{"vocab_size": 32768, "activation": "geglu", "positions": "rope", "qk_norm": true, "init": "trunc", "warmup_steps": 140, "decay_shape": "linear", "steps": 9711}
Each number is 50 + 15 x the weight over its row's rms, rounded and kept within 0 to 99. Layers, rows and columns count from 0. The size before them is the row's rms in percent of the matrix's.

# layer 6 MLP gate, 2048x768, rms 0.0738, rows 1073-1099, columns 0-255
102:18 59 40 59 60 50 47 23 45 40 60 51 35 48 63 43 39 36 35 65 57 41 50 55 68 43 76 49 37 67 71 54 39 33 43 44 42 50 62 37 29 40 71 65 60 50 50 50 42 37 80 48 69 37 76 35 49 55 53 38 42 35 67 59 50 52 34 79 38 28 39 59 52 61 47 66 30 61 29 36 60 47 28 81 31 63 49 52 66 37 47 51 44 22 44 59 30 68 69 51 51 71 80 11 52 42 34 60 50 52 31 65 65 44 44 53 28 54 50 49 58 71 74 16 36 51 55 53 38 34 66 52 71 52 47 57 50 43 51 51 56 31 62 30 74 71 58 28 33 14 21 68 68 36 48 38 42 49 53 40 38 72 34 64 35 58 47 38 78 18 32 19 72 34 31 50 62 50 52 30 55 31 47 45 52 68 68 60 76 41 64 49 30 63 38 48 16 39 35 64 57 46 54 61 59 37 36 37 47 55 49 37 84 54 41 73 52 63 44 53 14 34 57 64 42 77 60 73 39 51 70 48 27 52 36 27 54 27 82 30 49 23 62 38 41 52 41 53 76 47 71 52 57 50 68 63
095:52 42 45 23 44 45 79 65 64 38 65 25 50 63 63 33 30 88 57 53 66 55 49 28 46 45 68 34 58 37 76 51 71 62 25 45 33 45 36 56 30 48 71 50 30 80 58 58 45 74 38 45 72 48 75 46 56 39 42 64 58 45 38 50 36 53 57 61 33 53 56 71 52 61 42 53 50 63 58 29 47 73 57 46 54 30 47 72 56 67 45 44 30 70 52 64 36 51 29 57 54 21 25 38 47 60 62 44 46 29 49 65 57 60 50 54 70 55 71 36 39 50 58 35 69 40 52 63 70 43 78 40 63 61 32 42 66 77 61 77 42 30 36 50 47 59 49 42 59 30 80 46 26 64 76 53 81 54 54 87 17 56 39 53 31 52 68 61 57 42 32 69 52 36 42 49 48 74 52 61 68 52 54 57 49 50 46 24 70 44 35 47 52 95 64 54 67 43 36 60 53 85 61 61 41 18 72 59 70 57 65 54 40 15 55 49 28 53 42 37 29 72 45 41 52 56 65 52 46 47 41 63 49 67 52 39 37 25 36 32 81 52 57 39 32 57 58 79 72 46 41 17 69 50 22 48
103:46 68 36 66 57 58 54 48 46 55 75 43 51 46 56 22 49 65 50 40 40 44 59 31 71 47 47 57 67 68 67 60 36 40 28 28 43 60 71 61 73 52 54 15 72 48 40 32 67 29 63 42 38 37 51 68 50 36 70 74 37 63 59 24 60 57 48 74 47 48 37 83 57 49 40 66 75 70 59 83 57 60 37 47 39 55 61 46 58 32 41 37 66 39 52 45 65 71 63 57 31 67 62 61 32 42 59 36 34 49 30 45 54 43 31 24 54 35 52 86 57 52 28 59 58 46 47 46 41 59 30 70 17 63 52 51 52 58 40 56 56 28 74 31 58 90 26 36 61 26 61 35 50 50 34 62 63 64 36 59 61 37 59 20 54 64 63 63 43 69 87 49 56 60 35 35 30 38 33 39 40 47 35 49 55 66 37 28 61 36 45 62 53 64 55 44 51 53 52 53 46 42 49 30 65 66 58 78 72 43 54 51 51 83 15 48 41 49 39 47 52 61 46 54 70 52 35 32 56 27 63 47 54 48 36 32 39 32 68 32 49 47 05 12 57 47 25 49 49 43 47 51 60 59 45 53
104:72 45 54 22 55 64 54 43 37 48 42 61 46 52 53 54 71 54 50 34 19 34 51 78 41 46 48 75 45 61 46 39 53 43 15 33 13 47 38 79 41 69 60 46 25 43 56 51 29 16 56 76 60 34 24 57 58 47 70 46 46 68 42 52 35 74 51 32 44 50 70 33 57 42 62 54 40 49 45 46 50 43 57 71 48 28 50 53 61 65 54 56 57 63 36 31 67 68 36 50 51 55 50 33 79 58 42 61 42 54 36 45 34 21 49 53 30 64 53 62 49 50 54 79 44 71 45 45 72 50 84 30 33 58 39 64 34 44 65 52 47 49 42 41 25 58 63 59 08 40 37 54 69 65 59 14 41 55 38 18 53 44 40 41 56 50 38 52 32 15 31 48 58 45 34 79 39 80 41 49 61 99 47 80 53 72 59 64 28 34 41 50 49 42 42 43 71 60 48 62 65 61 39 39 29 55 75 30 45 57 59 53 55 52 60 68 58 60 90 68 84 25 56 29 38 62 35 45 19 51 27 60 20 54 83 76 50 48 60 55 52 47 64 56 66 55 51 18 56 75 47 51 42 26 61 45
096:53 60 37 61 57 47 77 41 61 35 42 70 33 46 48 14 66 50 31 47 47 43 56 60 68 57 45 52 25 62 32 58 39 66 44 57 46 43 62 35 76 45 39 55 63 49 69 46 48 66 48 61 78 35 75 40 39 49 54 65 40 44 52 67 43 50 39 63 65 69 56 62 49 32 62 73 29 27 45 53 34 64 27 32 34 65 57 55 49 67 32 73 59 59 31 67 54 15 62 58 35 66 14 68 49 48 34 64 43 77 38 19 53 51 56 39 33 50 48 46 55 62 28 56 42 24 53 42 63 48 34 34 39 59 73 33 56 32 75 44 48 67 41 64 54 37 39 36 72 49 22 52 67 50 54 50 49 69 43 29 13 48 41 55 24 45 62 43 16 61 50 62 55 76 49 85 16 40 49 46 32 64 62 42 46 30 39 43 43 55 51 94 67 77 44 71 28 38 42 26 28 56 72 39 47 59 53 45 47 72 47 47 64 58 35 32 55 62 42 62 49 34 52 43 68 41 51 51 28 54 25 74 80 52 58 51 80 34 52 17 64 34 53 39 47 47 35 92 49 61 63 52 42 69 49 54
105:42 30 81 40 45 75 39 47 48 24 35 49 50 48 43 78 57 54 57 59 73 54 49 51 59 53 32 51 60 56 44 50 52 48 49 49 37 32 36 51 44 65 55 57 44 45 78 56 43 20 47 33 46 36 59 59 68 35 41 37 69 57 52 07 38 43 37 44 70 49 43 46 48 55 30 70 41 28 57 63 62 79 56 35 42 45 58 78 41 27 48 41 13 33 61 14 38 29 44 54 59 69 58 38 62 47 40 71 55 47 43 46 79 48 63 20 56 76 55 23 61 49 36 59 77 62 27 48 51 36 47 41 39 67 56 58 33 24 43 64 60 43 74 46 58 50 37 40 60 27 33 60 58 36 37 47 59 36 46 80 17 30 51 46 82 41 43 53 65 57 67 33 72 61 64 68 36 62 68 65 66 53 55 66 40 54 41 57 28 40 38 53 47 24 43 51 22 48 40 76 46 51 67 48 55 38 36 38 46 68 67 72 70 46 51 47 61 56 35 61 44 47 47 41 59 47 55 53 64 55 34 40 71 62 35 64 78 72 53 82 60 48 49 28 50 25 32 51 31 70 30 33 64 64 59 23
093:62 34 57 33 59 47 44 41 47 22 61 71 59 51 46 67 55 55 29 63 38 60 48 66 49 50 54 45 50 76 59 55 51 49 41 28 49 68 59 56 22 48 54 71 20 37 67 68 57 60 42 29 48 51 36 82 61 39 44 67 35 40 46 36 38 42 48 55 72 19 45 60 52 53 34 48 38 47 24 60 03 18 51 39 59 35 79 47 33 30 42 56 50 31 66 49 70 55 60 54 54 44 43 40 56 72 34 26 42 22 52 43 47 46 47 54 51 46 48 35 58 59 34 60 02 05 61 48 49 52 25 58 59 47 40 65 53 59 54 29 15 36 45 61 54 15 29 47 54 56 65 31 53 61 55 74 54 32 66 61 53 38 55 19 58 64 84 46 59 67 43 68 49 28 71 81 31 20 53 44 65 44 34 74 28 37 49 45 45 94 74 50 68 42 30 61 01 59 67 51 24 51 27 46 64 39 51 63 56 41 68 58 62 48 44 57 63 53 60 55 60 28 42 41 57 32 57 43 58 37 36 54 66 51 58 55 20 56 69 77 47 42 51 40 60 94 54 53 31 54 45 66 48 65 55 69
103:44 59 80 56 58 33 53 22 42 33 45 46 64 26 69 31 50 21 49 68 24 48 56 57 61 31 54 39 73 77 61 44 54 73 44 67 32 36 46 55 52 60 58 46 39 51 37 59 38 25 41 56 43 68 46 45 56 54 27 65 33 67 61 57 34 71 37 13 53 69 70 52 73 53 67 60 64 39 46 12 75 73 41 70 68 74 55 37 44 26 50 38 58 64 65 71 65 67 48 57 43 48 18 64 24 32 28 81 48 60 68 40 67 52 55 35 48 31 31 29 60 44 23 53 65 41 45 36 45 51 33 27 60 65 38 56 27 62 68 27 80 69 57 78 82 52 24 49 49 49 55 72 43 51 27 71 38 36 59 42 58 62 61 72 54 48 20 50 42 31 36 23 45 24 64 46 43 35 82 53 52 76 44 42 71 48 45 76 39 38 22 64 36 45 46 58 61 54 46 47 46 60 47 19 63 53 53 56 49 57 65 54 21 34 47 41 46 41 50 53 29 66 55 50 45 32 69 62 54 47 62 59 69 75 40 59 30 47 43 48 51 78 53 19 41 43 54 57 38 56 23 65 42 62 28 48
096:29 61 52 23 52 48 60 39 34 64 53 42 62 50 37 64 61 47 58 73 48 30 60 70 43 41 48 78 32 61 46 39 37 34 54 50 23 79 38 57 47 59 50 80 75 77 52 78 39 35 47 38 26 65 74 52 32 34 25 69 42 45 64 55 48 40 42 54 59 51 43 43 50 50 80 45 40 37 52 52 38 61 70 61 72 42 47 51 42 55 53 54 33 96 51 74 64 29 48 55 48 55 19 61 72 62 57 57 41 58 59 78 45 43 77 32 51 49 45 41 23 49 47 61 47 75 53 36 49 59 61 55 55 32 55 50 64 46 65 50 29 53 52 72 48 37 41 62 51 42 41 45 68 47 50 47 63 77 62 60 41 53 48 41 43 39 50 39 56 47 31 48 35 44 53 42 40 50 59 63 57 57 73 33 34 65 34 48 57 58 75 36 35 36 38 70 43 45 60 46 32 25 41 39 57 36 37 67 48 23 55 47 21 69 48 49 35 66 37 55 55 67 37 65 58 63 71 43 44 35 53 63 56 20 35 80 58 45 54 51 54 33 46 47 41 42 61 47 41 68 53 46 30 27 40 63
092:56 43 27 53 22 76 43 33 62 56 51 31 62 52 61 79 56 53 60 57 37 16 47 49 90 26 65 63 66 46 73 54 53 56 39 34 46 54 56 43 66 59 72 79 47 81 73 31 34 52 54 71 32 59 69 48 46 65 43 57 24 57 40 62 68 72 61 38 62 78 31 55 35 68 62 48 43 51 43 44 38 75 54 59 75 63 69 79 19 26 52 49 31 53 62 42 35 69 55 70 60 53 62 64 42 55 67 52 65 48 53 54 55 64 59 41 83 68 58 53 47 60 24 51 50 51 69 21 31 43 49 39 70 44 56 41 58 54 62 35 60 24 79 69 43 64 72 67 34 44 52 63 45 53 30 66 38 35 32 52 45 74 71 20 42 24 27 66 83 50 34 23 70 24 20 90 58 79 63 55 60 51 50 63 24 33 85 58 39 47 14 47 62 55 26 24 66 31 58 56 57 37 48 61 27 51 75 27 42 59 54 54 40 56 59 34 26 63 34 50 34 41 70 49 20 72 53 70 66 48 50 70 44 50 08 51 64 55 31 49 55 65 30 66 34 20 25 51 53 45 76 37 39 66 51 45
102:14 66 39 63 56 67 41 39 37 43 56 71 41 34 65 18 36 60 55 19 72 49 59 43 58 51 38 52 67 32 42 54 52 79 36 39 47 45 53 59 53 41 78 32 57 52 72 24 66 46 44 76 57 39 37 38 60 43 26 78 58 45 74 54 54 81 82 58 56 45 39 56 28 38 61 56 52 57 49 54 68 52 46 77 15 38 68 53 53 43 41 58 67 70 51 49 67 40 84 57 55 55 46 40 70 53 42 44 48 50 65 40 28 41 28 51 75 38 63 47 55 34 32 18 61 41 36 54 35 36 28 74 62 50 62 54 55 33 35 57 32 52 60 38 47 26 49 52 56 56 81 56 45 60 77 57 48 74 33 59 35 42 39 39 38 65 28 63 49 65 67 55 52 61 74 49 40 44 46 15 52 41 34 30 72 82 53 50 63 32 35 50 47 13 72 60 45 44 56 70 63 42 60 49 55 40 21 27 22 77 31 31 76 29 18 67 63 54 38 29 71 56 48 73 55 18 45 34 54 48 44 52 30 74 34 65 47 55 30 82 26 29 75 73 63 51 23 44 25 80 71 57 46 44 69 46
106:51 39 41 25 35 52 49 46 47 92 21 60 58 63 44 60 64 50 55 49 22 39 58 27 70 45 40 60 30 82 69 68 79 55 57 43 26 51 63 65 65 58 81 17 45 48 85 24 62 67 43 34 64 55 52 57 19 63 37 31 46 49 57 50 52 31 64 44 42 41 34 34 36 58 33 42 38 50 53 58 54 39 58 66 36 46 49 45 64 68 47 38 41 46 73 57 36 65 62 30 62 44 44 59 50 00 18 50 50 55 26 46 49 46 51 41 62 63 47 51 48 55 85 45 50 39 60 31 68 38 64 57 63 60 67 50 50 71 57 56 69 50 69 52 43 49 47 52 56 36 71 69 26 30 64 58 36 53 46 38 47 67 22 59 41 47 72 30 56 52 68 38 36 74 48 56 41 58 42 36 84 08 57 39 50 53 22 34 37 43 48 48 54 22 55 59 54 52 45 66 62 82 46 60 45 67 61 72 67 69 28 57 65 34 64 64 77 57 31 36 51 28 42 20 39 39 53 60 45 34 35 56 45 60 34 49 71 58 42 74 45 36 64 38 60 75 11 50 70 43 58 76 55 43 53 80
096:90 53 29 47 48 54 76 43 25 55 30 48 54 45 50 54 55 62 58 71 50 31 38 35 41 51 79 48 44 27 64 50 34 50 54 34 58 69 60 49 32 40 54 49 45 35 33 63 25 43 29 72 57 68 70 59 52 30 50 32 38 55 70 37 42 51 48 47 60 29 22 27 79 34 66 32 34 58 46 60 71 63 62 32 39 52 70 42 62 54 46 70 29 47 29 38 54 29 37 42 17 60 49 52 51 35 65 50 55 65 39 94 38 48 41 48 61 76 65 48 47 53 70 61 65 64 38 28 38 48 39 68 39 78 44 53 46 56 39 50 41 63 55 19 54 48 54 36 85 46 42 33 52 43 54 49 61 57 36 51 42 29 30 31 71 07 52 70 56 37 50 49 41 56 36 53 44 18 42 41 27 53 45 61 51 51 30 35 49 60 84 46 64 54 33 43 66 48 42 49 56 47 60 59 28 16 31 35 48 75 58 40 52 47 49 46 36 59 69 33 48 57 64 31 52 38 60 45 33 62 47 72 51 24 18 72 65 55 57 73 61 45 56 30 63 62 83 48 79 51 45 50 23 17 29 66
104:14 41 38 36 57 49 39 42 85 58 48 34 71 62 45 56 70 54 33 61 43 17 51 46 61 37 45 41 58 74 62 45 67 65 33 50 45 64 09 63 30 35 33 11 25 54 66 66 66 67 52 52 46 64 75 32 31 60 60 61 36 58 83 34 22 56 29 52 20 43 64 65 78 56 49 25 37 34 53 40 76 58 65 78 52 37 63 48 47 46 58 37 39 55 55 56 62 52 52 35 20 65 60 24 63 51 40 19 46 49 25 56 25 75 53 48 59 47 41 57 32 37 58 19 47 50 40 91 49 83 67 48 44 33 65 53 41 52 31 35 49 25 54 21 39 43 58 33 49 41 71 40 40 51 38 63 75 69 60 50 60 59 79 20 67 60 44 44 78 70 45 45 52 32 40 65 36 51 57 29 65 79 34 28 65 55 49 69 61 64 45 53 64 31 70 45 65 47 39 61 37 49 00 48 61 50 45 66 74 39 58 58 50 54 61 60 76 47 48 62 43 79 49 67 80 62 72 62 82 83 45 82 61 34 59 47 37 51 49 64 80 62 29 26 41 31 55 34 55 46 65 62 53 46 60 36
098:78 64 45 55 47 38 27 36 37 48 63 64 42 15 48 45 39 46 41 41 40 20 73 50 43 47 58 38 62 46 47 44 76 32 58 31 75 59 46 26 46 55 34 63 54 29 12 50 73 49 50 39 52 82 56 24 44 51 79 61 69 38 49 40 49 52 53 30 40 36 11 31 47 70 89 24 44 66 32 33 57 63 80 61 55 43 43 69 29 53 31 64 36 41 72 53 21 51 42 76 36 35 51 46 64 67 40 66 48 62 30 43 51 32 36 59 61 56 53 73 58 60 26 48 33 27 36 14 94 47 44 72 62 45 40 67 46 28 53 42 22 24 48 27 56 27 24 71 49 67 53 42 61 40 42 33 78 72 32 38 57 53 38 71 53 34 41 52 25 27 60 70 45 44 27 47 49 48 47 55 49 39 38 34 60 66 58 24 58 42 34 24 57 31 61 41 57 48 56 49 54 31 62 50 26 37 37 50 56 41 34 25 31 71 51 61 50 59 56 75 55 51 55 46 73 75 51 35 66 40 33 26 38 46 76 49 65 65 12 67 35 44 35 19 48 61 38 42 52 33 44 51 28 46 44 57
098:60 38 54 52 56 36 74 46 61 53 41 50 70 25 54 36 60 56 40 68 23 45 69 49 26 58 54 67 40 30 60 45 70 69 41 41 75 34 49 77 56 59 43 43 50 54 39 55 52 41 63 48 63 69 55 49 44 72 46 42 30 41 59 55 50 56 55 48 66 87 45 45 48 22 32 41 67 37 63 40 65 58 33 44 30 34 36 62 29 44 41 12 53 46 30 53 47 27 35 31 34 74 35 60 48 72 43 47 24 54 41 55 52 45 43 71 49 46 55 55 33 36 40 68 33 41 59 25 53 57 49 64 49 51 49 53 31 62 75 27 19 66 83 59 42 59 43 47 41 20 65 48 66 59 65 48 30 74 59 74 35 54 51 67 37 60 61 64 57 59 38 59 30 25 24 47 49 52 21 55 27 58 48 60 38 30 38 44 48 67 49 45 51 42 35 39 49 53 48 61 40 47 74 50 37 47 64 61 50 33 49 55 67 70 18 49 30 50 32 50 40 70 43 38 35 78 43 65 46 57 38 14 55 63 50 29 64 52 72 44 30 51 81 05 35 58 47 20 05 51 63 53 28 50 73 57
102:58 37 83 40 22 46 46 28 55 50 58 34 54 25 59 78 55 34 44 39 40 68 70 44 52 27 68 42 36 47 69 67 49 58 41 58 42 70 54 47 45 43 52 41 56 69 80 49 49 39 41 53 57 56 30 47 34 58 60 37 49 64 52 41 54 44 44 68 69 62 38 60 45 43 59 50 76 18 27 35 55 23 49 54 46 36 63 59 60 41 45 86 59 59 43 54 70 31 90 70 24 56 36 70 34 48 52 63 53 39 49 44 37 31 63 50 58 68 26 50 35 47 35 53 22 70 61 72 67 35 61 46 58 50 38 63 32 18 45 64 62 39 34 42 55 44 41 54 29 55 59 40 63 65 52 69 71 45 52 47 60 05 36 36 33 62 41 54 56 73 64 17 57 54 91 56 64 20 35 39 58 50 58 20 67 55 60 87 80 67 45 39 44 34 55 42 38 58 48 62 36 51 68 45 61 69 83 47 39 37 43 47 31 54 24 50 51 57 25 42 79 83 18 75 41 59 46 53 55 57 73 28 45 47 42 62 49 76 82 54 67 40 59 26 63 49 20 21 51 53 65 51 31 54 38 34
099:35 52 36 28 57 46 14 23 45 51 40 44 40 26 37 51 79 43 61 40 42 70 36 55 52 62 51 50 35 82 52 46 63 53 54 33 57 57 47 59 75 36 37 85 23 44 56 81 29 67 54 57 64 39 62 53 65 60 62 62 51 49 34 55 53 34 56 43 38 61 57 44 56 46 62 20 37 41 27 52 59 45 27 47 65 45 67 55 63 45 18 44 43 46 28 09 79 49 55 52 46 47 51 49 49 04 69 61 47 32 33 58 06 38 54 62 40 42 69 55 52 42 65 58 74 05 49 47 60 55 71 44 58 67 50 44 73 57 50 59 68 59 59 66 58 78 63 06 28 72 53 30 55 70 13 41 40 50 52 99 56 55 38 52 44 30 42 67 66 48 51 48 59 45 58 49 59 59 50 14 11 42 88 52 29 91 28 27 67 43 52 62 41 40 88 46 56 45 59 38 70 67 25 48 52 50 44 56 49 38 69 56 30 33 39 53 36 66 80 87 30 29 49 21 43 48 35 41 64 51 44 24 31 57 92 60 62 51 24 40 64 55 26 42 53 45 59 48 62 32 36 30 37 26 28 40
099:28 82 63 63 57 69 46 47 28 56 61 34 59 39 46 63 57 48 47 49 53 51 43 65 31 58 34 73 09 52 61 28 41 57 64 54 68 42 37 54 38 34 59 60 33 36 42 74 32 41 51 38 51 17 46 47 16 52 56 54 70 54 51 60 45 44 69 21 65 52 51 62 49 46 64 59 57 50 56 33 42 54 40 56 50 42 54 39 71 55 53 58 40 34 54 58 50 57 37 69 58 64 40 52 48 74 57 57 21 58 59 56 45 22 48 47 71 79 61 34 36 69 59 63 45 66 31 41 55 45 38 54 44 59 75 17 60 47 35 43 78 49 71 32 50 29 52 36 50 48 37 33 42 45 52 33 40 42 65 37 41 49 22 66 25 51 75 47 40 45 87 60 44 60 46 52 52 30 65 50 31 51 66 83 53 28 56 37 52 37 27 46 51 55 44 54 70 42 47 36 41 44 47 56 38 40 39 40 74 57 37 53 49 52 38 59 31 81 40 69 43 30 77 64 57 45 56 20 30 51 31 47 19 57 32 49 43 34 41 48 65 25 34 43 41 58 54 18 47 67 32 46 51 39 43 43
131:76 01 52 56 65 52 56 47 62 45 61 25 73 41 26 28 77 51 64 58 74 32 46 45 67 51 38 69 29 38 76 47 75 55 17 52 72 67 56 34 68 26 57 58 37 51 53 61 36 64 61 45 45 54 66 38 56 70 76 53 40 11 45 38 26 47 61 66 41 35 65 70 38 52 17 49 35 52 27 57 54 26 64 52 51 61 55 68 66 41 18 35 46 62 34 53 39 41 53 33 47 70 31 51 46 49 31 62 41 49 60 32 28 66 49 35 43 38 82 52 15 59 53 42 39 51 13 41 63 51 39 74 61 53 17 68 46 36 44 29 63 59 42 60 54 38 44 19 47 67 44 58 73 48 70 51 36 56 62 41 29 71 51 84 55 65 52 59 36 50 60 35 58 51 46 31 63 25 48 73 61 41 31 50 29 63 20 48 52 49 81 74 60 61 19 47 35 51 66 55 50 60 40 59 66 52 41 40 37 50 37 47 27 42 39 32 58 39 35 50 39 34 30 11 17 61 58 96 50 38 72 68 56 36 38 54 67 61 55 46 69 30 53 49 58 38 47 63 35 93 12 69 64 50 69 56
099:38 39 57 57 49 50 63 69 74 48 66 62 13 40 47 69 38 44 49 47 53 30 51 60 72 47 51 46 61 60 34 54 38 56 65 62 57 28 56 39 35 44 57 70 49 62 65 58 30 25 32 33 59 27 39 54 34 52 54 86 58 56 52 33 62 51 27 39 58 34 45 46 28 44 46 46 46 73 55 37 55 55 33 78 54 49 68 37 30 56 57 74 69 42 34 56 57 70 62 36 65 41 57 60 60 68 45 68 23 49 40 77 68 56 89 19 69 71 59 60 37 60 60 19 57 48 67 34 38 49 75 72 45 35 32 47 53 31 60 49 42 38 35 39 48 57 52 47 27 41 59 51 35 48 74 37 52 34 22 42 68 26 52 51 36 68 53 56 50 60 69 43 60 56 21 97 58 64 60 41 50 52 51 58 74 66 35 58 61 50 34 46 37 32 28 22 45 56 36 58 79 68 30 35 35 49 68 35 60 38 42 40 56 52 54 57 31 72 51 42 61 47 54 56 42 56 41 65 30 56 79 43 31 38 38 37 26 49 49 55 53 03 58 32 73 39 42 47 51 47 26 22 43 55 61 73
088:50 55 56 43 45 78 48 65 40 58 47 43 79 60 50 27 45 48 60 67 52 10 57 25 66 67 41 37 85 62 53 68 70 43 51 39 41 46 34 89 37 52 53 67 84 47 46 52 28 56 58 31 32 24 61 59 61 44 59 28 57 54 28 13 62 39 57 59 77 58 38 47 57 73 61 50 67 20 37 55 50 48 33 33 44 55 82 53 62 52 60 56 64 66 40 68 17 43 29 51 45 34 70 56 25 65 69 48 53 52 51 64 22 44 26 59 63 68 64 62 33 62 52 60 54 30 27 46 39 35 33 51 37 42 43 34 44 22 62 42 56 55 18 58 64 50 45 50 36 57 47 47 31 82 52 70 72 45 36 23 16 41 59 41 48 48 56 48 53 40 40 36 57 48 53 37 46 40 38 62 68 50 55 59 45 32 57 51 51 40 61 62 56 45 58 59 39 64 55 66 54 40 72 58 58 28 63 41 38 53 67 29 54 40 33 69 67 87 26 50 64 65 47 84 49 61 29 50 54 38 46 39 69 48 28 23 55 43 29 77 43 36 66 52 50 48 41 44 49 61 57 38 44 47 54 51
096:40 51 58 38 36 41 19 27 57 60 51 68 61 09 55 22 60 28 35 37 45 54 53 68 45 64 35 50 49 51 34 52 80 31 55 55 48 51 42 36 37 33 58 67 43 56 65 82 49 49 39 45 56 68 39 37 48 55 38 57 21 20 34 56 53 50 84 44 46 56 72 47 30 43 48 37 59 71 48 16 44 63 37 42 58 64 58 34 37 64 49 42 79 46 68 58 40 29 66 57 50 60 35 65 31 49 58 52 25 20 31 33 51 52 79 49 33 47 32 35 46 59 63 56 77 43 62 32 54 91 52 87 67 59 66 66 52 44 31 41 35 51 34 61 30 52 32 67 49 57 19 69 36 35 48 09 53 36 46 54 54 51 46 72 45 73 37 53 31 51 36 46 46 45 26 66 41 48 38 52 47 71 55 58 65 44 51 27 19 61 41 62 67 36 33 54 40 54 51 48 19 43 38 24 66 33 50 51 63 79 69 44 28 51 84 26 57 49 48 41 35 41 34 01 35 52 65 33 22 41 29 74 61 35 38 39 76 52 46 56 49 26 43 00 43 99 42 73 44 52 50 71 44 49 52 41
106:43 47 44 70 35 52 61 67 56 31 66 82 61 58 41 61 49 66 20 46 59 41 68 58 70 48 79 64 56 38 63 41 47 60 56 60 39 75 37 54 58 57 57 64 52 45 27 54 77 64 33 30 12 47 63 37 37 73 63 29 56 75 51 52 43 55 61 68 35 45 62 50 08 74 36 40 66 75 48 55 62 52 53 70 22 56 47 60 74 42 70 25 56 47 79 38 55 76 62 54 58 39 62 41 41 48 21 65 31 56 62 59 36 33 43 50 51 37 83 64 49 32 81 25 63 51 55 60 56 30 51 37 64 46 31 27 49 74 55 45 46 33 35 66 46 77 60 53 29 57 74 59 50 65 55 55 23 54 64 79 69 65 60 61 53 65 41 67 38 40 42 62 75 48 42 40 64 48 58 43 40 71 38 49 57 56 59 52 77 47 41 68 64 59 75 68 25 43 46 44 67 59 43 60 37 33 28 80 75 56 45 45 38 57 51 38 26 40 41 16 31 59 46 84 51 45 67 25 34 65 49 53 59 51 37 45 81 38 39 47 46 78 59 35 63 56 54 32 58 63 62 45 69 44 58 51
103:80 41 31 45 60 52 40 24 64 59 46 52 59 68 25 34 22 37 62 37 53 27 49 34 47 53 47 66 61 46 52 56 49 61 36 47 52 97 69 67 80 53 51 53 68 32 46 55 63 50 51 55 48 13 35 50 58 22 52 67 37 36 33 45 21 68 60 38 46 42 80 35 73 60 36 77 56 53 53 29 66 76 40 66 32 40 13 47 56 62 22 73 46 61 52 65 86 74 51 40 70 65 49 30 55 50 80 45 82 58 40 15 49 30 40 19 61 45 59 60 65 34 63 62 22 20 31 30 47 53 57 43 56 58 35 49 41 37 43 54 46 68 55 48 65 60 62 40 42 76 51 70 56 65 71 55 83 59 32 34 56 50 45 47 46 54 26 34 62 44 46 50 43 37 70 52 39 50 35 73 43 65 71 46 41 50 56 69 45 69 73 33 44 77 46 47 46 39 36 37 65 57 36 39 78 27 79 56 76 57 38 59 01 62 54 29 55 64 39 78 43 29 45 43 43 53 61 71 45 55 31 67 33 53 77 55 48 45 55 57 29 61 42 51 41 35 59 25 24 71 35 16 55 38 46 72
102:54 27 60 47 43 39 73 47 58 51 72 64 51 64 26 38 61 44 30 42 62 61 62 37 70 34 87 35 57 46 53 39 28 62 73 29 53 43 62 44 34 52 47 33 73 46 61 40 36 46 61 57 48 37 46 54 32 25 42 79 47 45 47 60 67 54 45 35 58 18 62 40 48 55 58 47 76 75 78 32 82 76 61 54 47 49 59 50 63 53 71 27 29 57 72 77 42 40 45 52 57 38 51 41 52 28 51 65 45 43 45 42 36 69 56 62 37 63 37 43 30 63 13 61 47 76 27 53 31 35 45 55 69 75 47 37 41 65 50 47 72 41 43 46 38 27 48 42 45 11 55 51 47 40 47 46 13 35 57 57 47 54 66 37 58 62 71 47 51 31 58 89 42 26 40 32 59 63 55 43 35 22 59 54 67 65 38 18 55 32 48 48 44 62 27 37 52 26 50 63 59 41 42 31 47 68 73 77 32 47 30 57 44 51 13 53 61 51 40 36 43 70 21 12 60 32 48 41 37 47 39 41 40 58 47 77 54 49 69 56 79 43 65 35 41 40 28 40 37 71 46 55 66 53 42 76
102:38 57 66 67 68 58 36 52 38 50 44 50 32 38 36 58 32 51 66 44 46 38 79 54 48 52 56 49 30 47 61 57 57 80 37 67 31 61 62 62 61 70 40 35 43 48 52 56 79 51 69 50 19 71 37 38 51 55 51 25 49 62 76 34 54 53 35 44 58 57 60 46 53 43 44 42 77 54 39 71 62 48 23 46 75 54 63 50 70 30 48 49 36 67 33 56 53 33 47 44 74 71 16 69 37 58 51 73 46 72 41 35 65 64 34 46 55 43 49 36 36 24 28 57 65 77 30 25 28 26 44 37 47 06 53 27 59 41 31 73 47 20 49 42 66 38 49 46 33 50 55 37 50 38 55 42 49 28 45 44 60 29 42 45 40 51 51 45 61 38 43 55 71 48 45 59 59 29 42 49 69 47 31 29 34 60 54 67 64 34 59 43 28 27 64 80 37 65 50 62 73 34 59 43 47 54 48 31 40 63 32 68 69 70 56 39 49 45 62 64 15 32 60 52 52 42 36 67 24 54 73 29 54 71 52 44 34 53 47 43 59 56 53 40 72 57 37 82 46 85 41 76 67 26 58 45